config = dict(
    vocab_size=31717,
    hidden_act='swiglu',
    norm='rmsnorm',
    norm_eps=1e-05,
    qk_norm=True,
    attn_scale=0.125,
    init_std_down=0.00861,
    optimizer='soap_variant',
    learning_rate=0.00374,
    beta1=0.95,
    schedule='wsd',
    decay_shape='sqrt',
    doc_mask=True,
    train_tokens=281600000,
    max_steps=4297,
)
Each number is 128 + 24 x the weight over its row's rms, rounded and kept within 0 to 255. Layers, rows and columns count from 0. Numbers have three digits each. The size before them is the row's rms in percent of the matrix's.

# up: layer 4 MLP up, 1536x384, rms 0.123, rows 1530-1535, columns 0-127
# down: layer 4 MLP down (transposed), 1536x384, rms 0.115, rows 1530-1535, columns 0-127
# gate: layer 4 MLP gate, 1536x384, rms 0.117, rows 1531-1535, columns 0-127
up1530 098:160129136157127109115110103123155144132154110101157126139137101089127154109105118092119099104171101119123143142136125080136107166162133121181158136113130093144101127130139171062132136102142151101118152120135113111142148134133100134113154166134080109103141122139130134127154119126151141159085130095113120129117127152151141160113086162113160128113134097116104171162118070143124134167131
down1530 099:135100114158118143160171132090102121123111132133106132100130107130119131136094171127105163161084130135124124106143134136185135083110087100107137138124119116157124142091129105174135089132123132134120112149101125153129095129129110125155112096153130129114106153124124119117127114154077154080184090169162155128140136150136116132124153100143115144176101137121136121100182136091121127101102
gate1531 103:159125131173128159143106128113143113105165139120152110166123104133114152128087110119148144095136121104135113145124178106154156147146159176129141177150122128158138085158150122108081104155126120182094180099129146103098135128093120110128108138097131128078088075156155094122138166175134140088109137148109105136108099143141131119113131121114126105129116097133143151131171124133091123091085
up1531 099:147155119092149106113113139103146117125098172143097108080129099127147065127160133148139103142138145155110154130118125157108152132108120124099136168119120156164146130135106120145150168108141113118156165146152111152111125115142126098099151154156107146148159190143183100109136141065114147110180127154121132118133166056145129145112157130102124143118118109141113055110146153120121088100138
down1531 106:137143100129081120082132120146097156093101132109126133175152156146107147118107196115129144123093108063111157095171103144109119119138097105132133137102128124087122147138159157113122120143144101144158125125096091140154130165160208104150109161099104112089158128131112164141139156137118114130111138131150144139121097123108145122105107120127161165148109140135180118115142152125119133149108
gate1532 100:139092137147136097130134136109150123118118137115130148101146110115115107107115145152128134140133129172154148154131169099146131119129153114122162114110121104140176160112122155124105141111132091196122118090118131137101202145161185136123085145148109061086126146115133139081168135111128122086069113121099114136116120086141154132110150123134088134116142123101111093181107159127088115128095
up1532 101:158129156153094094142142112194164167170108096091124118161128143138080169075113143118130145125117114166099115149138121109143150119101102169095143151116089141146127121137109131102130108125109089113134122154120108117142085105073162164113109085082136165129111106144107145157135145119132133145109122075134111132076148135142094149122097131114067115142132109089137120109123109097130107088089
down1532 103:119167140142169125189095124127135123072123172159159144116133118147124118124112137115145102142157127133107138099105130132112144094125137117140084104106132116117155160119096152142122138155128124106124133141106141090147155134138121098109130149147086081111099123098142115074144100172102166113114134141122145120130123170143129130129138128149147108133116139153085142163141131178135159176108
gate1533 104:112165060138152135145115143095131129116120122108102137161142122119092118117113139141134120120096124114135165154137139130153094129146084121126109143150121135140157128140164119133151162117122095122117080133122098124093100072091118162117112110100119123126093135113152112128104131165100140084099094121091131115114085180140160101162172108105117094101133122131138117085097102157099114108098
up1533 101:146122166104135179175100138079147067153130127109118115119068090138138149142137110135149173135093113150144063124151116121121118113109134114154134131117159114166128108127132092136133120141115125082110136110132161150124151140143130140121142138131183099106115168136101140120099140148151121170143121137131120155129137116152134161081133106142122149127134152144108158122096109137155062132083
down1533 104:137080161109130122105078131144125129102151184138178145125133129128136108115122082102138115125121118108105146114112163175123144167158152116156174110109091115135145119069106110143126097176141180150150129125160135142123122149115090079092118147120109154124138102169138132128156148068101107157111130145136143122128134126147124128146080108164150130135102102127173128129139150156141138172134
gate1534 096:154151136144160137098097134164088127143149169116160096091105131092163109082151120155133137155104130132157128116164123120126131136106145184122118082158206127086147130122120126108106107123104153111099102118092140099127122111138162119112158125117131118105102146131157144088093163114102126133127118125140139156115127118098137142119142131117174156101114123127174172081118093131126127126133
up1534 098:136157124125111129084089166107108119129121145196124112107159125108099183127125133133144134097107143106185137091143069126091165121117093129108102131114126135139106122100134089109164110150145127100109172092111155110101106097134117105125110100113172146137096161145161110108092141149107128153127109105164069151107142116142173151133128130143144105145126086131113159135101087108130162115100
down1534 095:113099113101091148108061144139160099111134126112150147126092125121146103121143117096088134127114134164084129129119195169130113105114110099104192148137107153156125101156154136141119150103115097121149119101133105149152147131139086125109125132119091151135134137130086164170170124133156107165112167110157167084163078146103154111138144133165080117138124122135124131112145137085132116164128
gate1535 101:129142117150092134131125143205107122136119100141136128124108152119096135125103129114144154095092163083122110166118123136121093135116126147114147191128125112146131123102127132139104134125161135107129156132087144097135135097171116111106114148137126138164119146126127156118131105125139129124069169091136116144113095113157155096107120152118123094121094100120174159132105142155128134171191
up1535 102:123176125129100157101107110109123104141124167097123112136127122120159126084113119125184128110109156117175094142118110148116144175103104154149135128155110162105117134128117162117140149188133139158160107168090114179122182137122133176123135124138114098146133095147125091137138213120121176133125131128140171117132114126121154141164169089112156118116152151125152116171156154147155138185124
down1535 097:100092132120163144140081146134171110108115104145118144124155097120146133147114148121117093142157116167118140122129095126137151141183114140140119141115137116164134097150096140180136098089146130127120121102168121093141076109101135120138110182111150161137133139121192159116146096111102134133151111120163136115133110117139095129134108110157091110131171174126121106102092084098115125145089